config.toml
vocab_size = 2048
norm_eps = 1e-05
bias = "all"
init = "normal"
learning_rate = 0.000813
final_lr_fraction = 0.0
batch_tokens = [16384, 32768, 65536]
Each number is 128 + 24 x the weight over its row's rms, rounded and kept within 0 to 255. Layers, rows and columns count from 0. Numbers have three digits each. The size before them is the row's rms in percent of the matrix's.

# up: layer 3 MLP up, 1280x320, rms 0.0397, rows 858-904, columns 256-319
# down: layer 3 MLP down (transposed), 1280x320, rms 0.0344, rows 858-903, columns 256-319
up858 095:111124133117146148149136106157127175153137099140141164131134142136137107195123157149129108140144095124179122088135138098115154181126139105142090131150136168140182159124125134108120112112193151
down858 092:170120146136160122131127149115106176156126140155164083139126129123122105110076049162194127151107143132122113148123156154123187126146099161124148115143135125125108141180124101126143132104083121
up859 110:159129212120154169153133133126150174127116137139136155137107108119132138143132112181162074122126133142154154100148080105130121145130132134140125127178084119146156122129143120102164092081123122
down859 116:135125174129121100147130111161134168171140141095153100123125125085122123118111101181094121126100108128137124138120073141131145135115136127138123104153131136126078186188174110092092101128121108
up860 101:174139087123109144130124140126106115106135109108152124116175104131141130151140141123125129080133129166160117119114118132127101181128161124094134119126138140150151125141149116135121098129128139
down860 100:111110120108158108133133107151110114171125143120123104132145102137110134104172103136096135100088129124063112073145078148145143086131121128149118139114107171117140126170100118105126124123130133
up861 105:139138164099129149124127114151133148132136160142142092128106122138160133137129178157095104154116167136140116128116110107151094143147120198103125170118133119132115134088127130139111124099151142
down861 104:122108104154156143163195092127105143150138090099111151159124167131120118097115090134162129116119122143107117127143103169149180153141124083118138110107114103181125131180102122122137152131153156
up862 103:117159140120086106136124130159128133162129108116143139079180137092127112141098138107167111134150116148172131091091132130146160106135176138135139104183111134108148110135130114152160133113119124
down862 106:172154113136144124088090109111103086135148113079075121145116146154121135130186171141113144100090177128118126119116120116113109144127124143129144155169116136123113131126156153188105134132106167
up863 103:130141122124110115120122130216098130113140154095151127172123078137153121179100123147069140097107142137143114159146101158129108152115185151165130098144167128137190080143083095149123120093110134
down863 102:170160134100145159140127136136125113121144098157127140145118139133113131115116134111103111091095135142101198091137145134141113148124153062161101161119147096152130159189122147042108115126137174
up864 095:125149134137152150109177143121147156135131134097160166132135127134151144175111124165138121145175133152136138150148130144116144138098158142138137081140131167139171102126114118131154153147135194
down864 096:150121123211145095152088132116137112097119102108113170130133132143125126121093140110105134149122146120110143086100154096139166131074110125136110103122134120165147118162120124128118135133105108
up865 097:147138136134121134152139115129168129144159088181134131145134143137134118125122154147149094082137122155109108119068096133130176115083105119106115153116145115115101128108168145117147125170136150
down865 095:177105146102129150104093135158126095138165179134127145100063095139168140126128088146120137126081147110166073097103115141122072124118169109126124136141114153158112133132120069146109144122110124
up866 101:147164138084132159158122133183102146133171113090140122158160134147138112178126097123111137161092122117133080154171115145150113141136119159137124142161143105122118120126127103138123127154116149
down866 107:116109100158090100115138117127192146112116137145124159127126128164141121107163137159134109138136147153113167148151118110164123155138126131152110162143141059118112168115139138112125133133079169
up867 088:117160125140117105162086133174101133172136166102148154146150174163156135110108133131110117156179112094124126150148127091140161122126143087146139105149111122129111095107109105163150156108135156
down867 074:113137118074135161114168107133135149118097088127148141077094119096123108102153139170146108138173128112144144088136122115155139112105145158091143145120103143148138140172099127130124106126124085
up868 105:145093104105141126088132096142184124105171131176124093098118127088128105159155139103096051130122157129172124096131113088127164115172163125149119152116127137114119151128118134132118104104157157
down868 100:112135134085142169093111101153111117145112129138176135159122088143159158111119131171117141156161146150111148107138103106110081122122087090160127116134180143084148122133132130148163143139102158
up869 096:142125184131147165152130131107148069102154133151125128099107111131142113132127071120115118112078137128148146129125140128110118128152110111130109125114127107124104095147110061158113155113162159
down869 087:122155114133112134116111108114125174096150116126143150105153134115143102178167124116129096121159105128136117111154137109099155128099117149142132140135135151115129114118140191103156099124126122
up870 097:145131063110153114119117116135146173162131095126098118127107134123139139134122148123116158165114161166163114086144076131132138132162142168109151130134106118145111081117152135112146139072100152
down870 103:119132137109159145069131170150152114102127125127140116116135137119131159111135192122105110114121134089141114114127092116112124167136120124140095147121099115121174150121139105153124150153151162
up871 104:126166165111161138157110096127159151101100162149109149108167147112138104102078156136123100088131128093126089179130108120125174107147115123150114112143100143102102127153105110107107134115118111
down871 102:152106142137163152132124133145060151141116113153151154152133126109123105160118112148141108126109104134113137139123158145107116147087110105142139162103133093155090118110148166145115130132085083
up872 107:128146154133143116167112075148122097182171099172145155140146110091166142139133154154111120117179125153126131147141118135146070125074123163143127122102144128123144096106115097150150129123130137
down872 114:179141119091131104112089095138093124132148077134127139126171100155114094153116109175097109134094138141097145149132124140152139099082095129127116107111151162111103080163140113126155109162098110
up873 089:151130169140131094133135138166146135113134142165102141163091131092146092101083094127145140149123136133147143185110131103164125115149136149131119129162119137160128114125110139095103153122118111
down873 058:133124128090165174166171130112157104141135127110079153146134135148127119146079154116084134145188100142118130093132156130127103162146156092125160175116097133114140109115150114128120148151165166
up874 098:135142164117132116107107098143180117145160134164115143109115132118152079142137141167156104132153126126129129161121111142121158090117145107122122153133093113132148151160124122065155170090117146
down874 101:084113113159105139147139095118114109164110111133149156121133120146096143134126109107127141082141134110118110056137132088112125142090159144196114124129170080104132099109135127141090148122150101
up875 104:139161172127109084130124114155139092146135117152116109141088057129136152079110156144131137107124106159163120131117103126132132144118131112133117139121163090170152128122146118057118109107116136
down875 098:172119128122130126130132125129108126104108114180144116138138133101139161132125160130124131148152150101150162135159075146149132126136141135135091108168130153110163070134098103071120144124131150
up876 105:136143140118138108183130112156178120131132095167155085106133155072152115123132146163158165124144154161168148120171119120091148178135096138133155131138104138109156132149178147130149116091120173
down876 109:120137153117080115158134133133100136123100119165128081136068138153128127090113135118178156147106188126081140152120105112117146132137146117124154134138093146140089124154056104134080142136121100
up877 091:118132176102163094127112102141131104114133091147161089124122113140151082099115086126128092138114134116121116132128113128118186139094126145123137108114129141102133141130112125126109156125167125
down877 112:155161149073126142133112129177151165124127095173167122129136164144170093129127121103118085133144109105149099130124096171161132118087151180141112102129162108094119118104149113159118139120118132
up878 102:125153157107145105171117150174159135127134144129146136109113135183123125097124145109130115148119107152116106149119099155119161126106120144114138096135118125138123126141122091135166146137111099
down878 101:131140118120139153138124143095149139142123116135081142143125138111125122127147147143107129116157134100109125046126122088083162135126130127155125154113141085107145156070167123091105138106108133
up879 100:090111123112119087156108086176130146122142128134135147091151166116172118116130134113105133153125151111142118143138121131146162155127133129136107113150137152089072139131132136134150144127152136
down879 099:110116156119149115142137124105135132129111092107125153127154147122151122123138130093150111175109114122097176109114118137139133070142104116155135134122136175125129141178079124125131157159105127
up880 096:159154149114125115161097134134156135172090110146135123123155134131132096147110091170102102110143139080126114138096116131099148108091162134128132088131143138105123173136156057140123137087123138
down880 106:109141122131124124100117113108079125123159154116142128138124126129118182140072113118144147157128156117148165152149136119142143131070094118116119103133111113090119098084141164080096101157129138
up881 105:081165125086143142151070126131149128084120101104106126156135151169147122108137058106146140150177140102144120136172085140113174103113103120130132103138103124112135104123130140138118155154132151
down881 109:173151143083097114151114108124118150166133126126179152123136105112168119132106153123086148085107115152124127149134092112157132136113168085114171127145110135136118127125170121086164103093113090
up882 100:164176135100088129126085115138141141158113103140128142111158130165166112151130126140110137121158115158194129128123132148147129125092128160121164132176099131135118174143102123139133110085151143
down882 105:164156132125162101124128078128112105104105108105121129122105083126123143174186120113144135117129158093174118173106144120102135112119131152112102151146150077137097120172150144130097134089159144
up883 102:182109128109129132115127109131127153114132095135150159128137124150131121147158109145127104126145146114144156071112124183129155120135144143085120148165114120137123110126145111122134166147122129
down883 103:194128147106140117145091138120155121137096119148104090110135164099127150146116124127139113101116129082133140148128102124133157114147129155103132079159124130094123118125101178131094181091130093
up884 106:138135157130142110165094117133161100084160138137144123143108120143122103106124145072122136092141095117145088137149107132125126120137115141146102136144129092117113122095155133091138149129139179
down884 112:127134110086145106140122102136130145137111131125135104083092158095114107111133159122171148111166106138108119146138123163152162096096119141122093112113141120138082104155130138095126140084102096
up885 085:106119127151142104177144135118171137169142089140172132115129167143177144127108085151140159145166123129124115115143126108115101151142119125110127142127088116154123117133146096109155140093132132
down885 082:148117136177090116116147112101147122101133106129126139160122092103117103115144159073165105133073132098079141159136156141136119081160131092126149119137152113111159149128156194121124091158092113
up886 099:148118166094188108136065096134095076095126098158128107111160122122132166174152154147130157118173131126149126155100090147127137138119158167140103157134131122101159108125125161154134114082149127
down886 098:130110136119172085119148118131140099105097126127115108140125127165130158156150138126134127106143107137087148159084180103127105124106138093112100076141179178119094080114089145147158120113083125
up887 104:112140162110115181156114137199135146081122128113146164126124101143141082169116132141133089110112115092170103148129109126145106102132118125158107118151111118130155121130095076174137132137130118
down887 103:129116141137151098157112127128111137159113142135115136136183124080128151129141143124133159118139111158130143105159184119118171111093148118133124135151101111109111175165139141077125117101139139
up888 096:126165171133159133082130119131142158135202137169134153119123120125120140146113126128167143120172113144148122158136139116121118136141161145114140157127188149161118104134122138138118133084148137
down888 097:160114113173120116151119097138142120108175137146115130132120176076109108143094132066080143134187099111093138139136095124119133116159114145110112139107138134138093148107167150178138100133137109
up889 107:173150153108119180126107109128139138100119110132159139132176126075121130130143128130134072103109087150132122144121095132099121167156161132156104102126136095148144113122139103134123066129123139
down889 111:202176135120112157125125174086160138097131050140120127128134107119144124121132121140137139145143133120099159114102122111166136094160125135143103128106154121117150109100147140109102092169168113
up890 108:156128138115091149125124135150147116158154069175147125130105094121154119149135109151119073083116114170164143095107085139140133187128136136118107142141147083177144153149156126136113158120127161
down890 111:125146134045108097113079131134149128091106099117154092096142111095074120138129116080117106098153128154132138153148136158110138116125163120096093120144143111105125109113098158103128116122149155
up891 099:130112134112112145105080111140134137138128120095115106157162119150143131134123133094167128100110130139128104175121100115131132137128161170165135153209141075110136101098112125113138148108108130
down891 095:132118107098085077105138126154128160146135132127123146126172123134114145156158124135082135113171143144138152128144135145138123112129110103080106147117127119110155145143120105111128102154104101
up892 097:120152177116128086161135126151137171137128120145180140112112151160140090105064111159126135122158153135146135162109126101152134163128120143125142084102107120122125145146108074135120102130137134
down892 094:125105118162173119143088123103117064148151122091097138105108144111122111138144087092161097133090163144147119116134131109075111114062150165108093114119085109116093139135108140184122156107090112
up893 107:105107097128115112165119114129135144123131141169143153084144106131169066105140142157130069124170158069140129131112133157129117089089128103156141141153142111098133126106112097102135152119129143
down893 108:105090114167119100124172160156123129156114110158131134088116145132126150109095143086131109116160146131132073115151130162101110145138122132125138113160154123123131102120141123153158156190124119
up894 100:116151136119127159135127129134182121141136079122119178132131126130157111172126141158156126051116043139111127144120128135128150122146113176150116136151107134138144098095115096124131134144131157
down894 097:157079132190153111136129122150124119142139129146107113147076147161122155120069098147132118140121164110120138104104132107137080099113113107141141126120140148122143145141191123172132163159091094
up895 103:127147182092151152143097130137160161086118107124199115110114066143129095136099128136145074114159079097130084121140114110102093146139132089121097142158141105151121145093109102109134147144171122
down895 107:159126097127149153109118134153133138096116117158135108143144136129093100154118102130110148147151141150136141096133123118144120115140152130116099101115083189068167148162109080145162104140167119
up896 097:162169174113160176097116097167103141113170102124142135153123110196135161132133157157144122133152079139127124181138072168153091139141142117161100196173101162110119151121110156139107163121160144
down896 102:097121133099139117106098152155112152139156107131113142095143134137118164133130109123132142140136135137138125118142144148122094127075134099094111136105140146160134081144100126143174088130151187
up897 107:149121124100131166096085112143148129133133091135157127172152148141112119153134130117108102145160132120189134153141125142110183102072137161118125102137127144117128160105106140166128136145108169
down897 102:129122137116135130101158154138150150130112121170125113124082105106142097184153099182075155117178174147091188069171098155121129120159103097142156110131099121174134149113129120115099147098181146
up898 102:109137130108122130122119131151167113114148096139191091142135164137122118114077151098139065120129146129158129110136128163128129143133118129143140126150153134124162100099120113091153122151139108
down898 103:124101104140151152100164102158104124137132156148149169136170133116140123159152097143147103143127140132112130130100151128140168130129140156083130125110114115109127150143157114129145135116130089
up899 101:106169147110110129161126066142131111073158159182181136131117087128115156131114129148114115107115114146126116138091086150116085132128097149150077140137118099085151103118147105121158098143132160
down899 106:124141150100138145123189126125130093176105118077125149113144120172109130115158100132135160181166159144117120121145143092152188137077152115171121152111149135160102114203143116140162176103102063
up900 100:105152164115092158155125142164155120129142089122133083118104139150158130123097149127162148114176096144145130109143106086141129123160168203132141115151099121122142149123161121146126131116147178
down900 100:161114147104132147111148126103154139109106134099087118141131130120161181143128079136096117133064118120143109116151111145105111131130146141138138130101163144118107155144119118163127103128105127
up901 100:166134135133122159098102137137161149083110091127123114098150095166142136159127081136122098110151124088142133128148097144192100093154172143147102133142109127138135103129115139092109148137146127
down901 100:117115145141168102115148159127067091150165149169156150132173114132114110115156151150140158119146172145151101151153118106118126089146093114148161082115131139158119155122114120146115143085128116
up902 101:089110105113136104156109065144130111153170117121135146136104138132143122149158149136082089078129186154156116119090114116099101169114149173130129118110159052136109070162130109137121122105126155
down902 103:078128172103128103144139152132151140162173108113130120090072159144109110122125154069095108082146086154094154086136138128113128132151144118118149105096138085133125133101147138139095137135113106
up903 099:154186141091161126135119104168111147156134147135149147146119095134154120149125122132106157119138099083191146123160118146155077144119074140151087186157110090129106118137150154117139179146137137
down903 098:132077120129149161163116148144102133139086141122140147152094128108112142097097118106106114134121118087138114159141127152124125114127158120133173100131157080159108118126100137110117132158135071
up904 108:136148148122126168144121110125105137152150089126127140147128153162124127146160158142130136125132082151164117133107120145176092120115118092147084134146106151141177126127140131139137159163112148